Part of a small language model's weights.
Size: 24 layers, width 256, 8 heads of 64 (1 for keys and values), MLP 704 SwiGLU, vocabulary 749, 20.5M parameters.
Architecture: LayerNorm before each block, rotary positions, no biases in attention or MLP, untied embeddings, normalized queries and keys.
Training: a variant of Adam for these matrices, 625M tokens, 4772 steps.
Each number is 500 + 40 x the weight over its row's rms, rounded and kept within 0 to 999. Layers, rows and columns count from 0. Numbers have three digits each. The size before them is the row's rms in percent of the matrix's.

# q: layer 20 attention query, 512x256, rms 0.0705, rows 0-8,64-71,128-135,192-199,256-263,320-327,384-391,448-455, columns 0-31
# k: layer 20 attention key, 64x256, rms 0.0608, rows 0-7, columns 0-31
q0 063:482497520505560501539555505478476460470458502514500460544460456503541467438451502463430422536521
q64 122:552491481483553393480523521557443522486558480503518474556429515505446395537545468472451496488472
q128 062:455514459481482532533509527519573497487555507505476550480484427542520456419544542498459568457504
q192 093:449561550525457492449458475586532540513561532460516472500543513485457479529527467492427507519532
q256 070:474488485495533510440552505496491530401511486471401443494428477460577433562540519545512519507538
q320 081:442510481519497546489503492490480479496479481465454514474527504466561431491497500450466551521483
q384 090:487474497511529482537548514537538513527530519504496532474451554498511445462521532554462525502504
q448 056:473507536489463498457498465478501552526485451578496511470538489454612474457570444482433575464526
k0 133:457513568608496541471533537493552525522511521461547552497553551477477454486528494454441571532491
q1 045:508473532450575487584471501520441448545497413547481493542479482462513496445489510513486542484518
q65 086:567467473452494476501518494550489453542492498521487457490445499445468496435435519605510528588501
q129 039:535586496477477518563586473547509530491519486446465468549491418509487474501519554447469513547451
q193 177:540458410443499446562519431475517491474479469515446492513510478509500567509470521522602467452488
q257 054:612584460450562483515467520525513470524505513456485485512479455449561434515501514549547502528512
q321 090:579468459498543482550523466550490465431437449499398482552529459512461521526466520524502473484565
q385 152:531529443457545472507537503505478537450460466489450440505456425491483523490476493475575449471568
q449 035:532518470524550492515507530514500516455513511487470547540512583528544509513531512520558493507440
k1 073:517533496404494486489482495502493502454510454520538470540456501503483497483499503489563457462472
q2 077:429541521530466546514466478481518516509444523481472511514522443504562548500511490505478485507542
q66 099:469545492542546544511449526495480497445548435475512552481502434501536467572593514405445539468539
q130 066:463437517505506528529429465498529577511563437525510549471488467525557462403550525520453601480522
q194 105:419523598553458542430447486510516542503535520474550538512552500461499533584620509440460459522555
q258 086:411517468535486576516454529451531620482509528493463524434491447523585535452608520439502536475526
q322 094:393563522531442557501466519514519529504541524450439515491508439541566519488567555477474539531505
q386 097:534511527530575509473446435524563500546585519519495506531490503539487515440463520578453622494533
q450 074:431495521521463531454448469438527549523493451479496540448567451490591500499579489479451515478553
k2 096:493451557539514488576525533514529478583491471462495525437502550574500460489476514462483531526462
q3 082:558530503451578441481550494547487441525461484542503428512452467457467507483536539512468502487502
q67 112:586494477430544423482540468574475449496498449504497438539458446533406476532488493530485447551432
q131 069:522572448507550499542515502506534491457504536454446445541520415540520462467538551511453490515513
q195 082:526603445502557514478520467544506486553473529551512473582492429507461529522515565459521482509500
q259 103:558538477449539509527510534527481490448459507492469468507470434500493489507563520462498456476446
q323 087:451564432526560554558552559528470485485459432508469484583480419484501495523562564457510546535533
q387 097:462543509528583506509493471497493483490428494509510468562517416529480544482479558544547514485521
q451 067:510550563520527544518551523499480510475511453555495512491494550495537518508532527410518533461471
k3 089:484515547527519418467523438484483531502532560518490500488503485425447490458548485417482490462525
q4 102:516506464477518500523517520535583480444447559498457491478440487513582501491502541433532483488482
q68 097:480528475533583441572482542490500530486533472447508542449480470526544480554544495485482528449461
q132 068:554574399482541499496495466510565552480550491470473429534442413515512520469509562547464561544513
q196 074:447554507552450463445536502552472487481502502478468506522591530483476490585531539490508469403513
q260 112:449546467440508488528473503489492497450480464438411485473471432555532541489474561494552487477563
q324 077:440487453476489529504538494421521470409473489507480545453472432543515478492485522511526554505535
q388 086:558473478530579484545521473515534482513501500557416444476487539499524537455427515531490598494470
q452 075:482505511515516526508459466423536573518505431567441548401507440525546499510564535462455509478493
k4 106:478450587499507494483513548523544452559545480489581529453466529481568481456499505476469483495500
q5 081:605513491427542456522493483592498445472462513495469460527415503463457502527517477466518531499466
q69 103:607496513446512450496567483556515449490435478529446423526479492497451525547454495543523491538458
q133 077:548583519487489496554547533522527446504456511476422457517445439489476533532450515488512450546487
q197 103:576578435494573475544528481559483429424486415519481458514497467508443491532476505454550533449468
q261 100:586483462458509423543552462520470436444443503513462469536485477507476500522447513505517506457459
q325 102:583536458513528471494549509491538446381460489479424493538440453533490490496479461489523476503547
q389 122:518571432488501498544532529548491498432423482477421410490412448508480563463452493545501481478452
q453 080:553498521470530513566528535533534421441477482516498448543421499535427492497450497469526542480435
k5 108:553467498413542479512486402502483527507512537549456451493518460500521530446485533502561474443520
q6 086:561532516402530413530511491535479449476511495504466446480464449532523486531555490470493476469445
q70 121:577524534416545467521554442530510407532438561528477407556499466515462518548466521546495441509469
q134 072:517593513420540544513509521520508460495432515525480440566464439460524513565487524483494476577486
q198 082:470479444457511542499574454508573529456497563487463478457493510461527556554533475453501482486495
q262 083:589510512459536484524503517493558479468501556471449521554457457504510463531451526510496498498467
q326 090:526490489446489491528526488563482450464476532460389455539463519564533509462490498518485493401513
q390 100:517474501417525497492529486533475472440488532556408451516390480578507502535507509540475545467516
q454 083:516544542473528493572505529563525416487453504489510431535424490502504535527459508453503522481454
k6 109:545521437408522480553489433483442459506473444500516498487444448471544547456505515528541470438508
q7 103:544491499526482404516472507523491495523505423472541500497540558464459493500464493460487570573458
q71 110:522513503509447465442525486501524548548455473516502515531551554520461510449450507510509547540511
q135 071:505456510491477419474527518482485558502503493518601561527582577483469495578437489509519495549507
q199 068:508450571492477500600575519566526486474487415524452469502443523551475427458463558501556507489489
q263 097:517500513542519500469508512461499430551580423518564522521520516462470457512480467518422562505468
q327 075:517450577509461494422503493465532477499546498501595538530547552486490479578489451445496535518541
q391 086:507594536523496474504490589456523594458518504503483502497542483497559447591478435413499492502480
q455 065:525469493507463396504561533530506477475479513453562477511557517525477505545432471537520464549495
k7 091:501414364431457529490488491492467486534487500514495454483435491569568525448503481625472460486504
q8 082:425510481490519510467487501491492558454474460483482496494449472414518538448543464488545512455520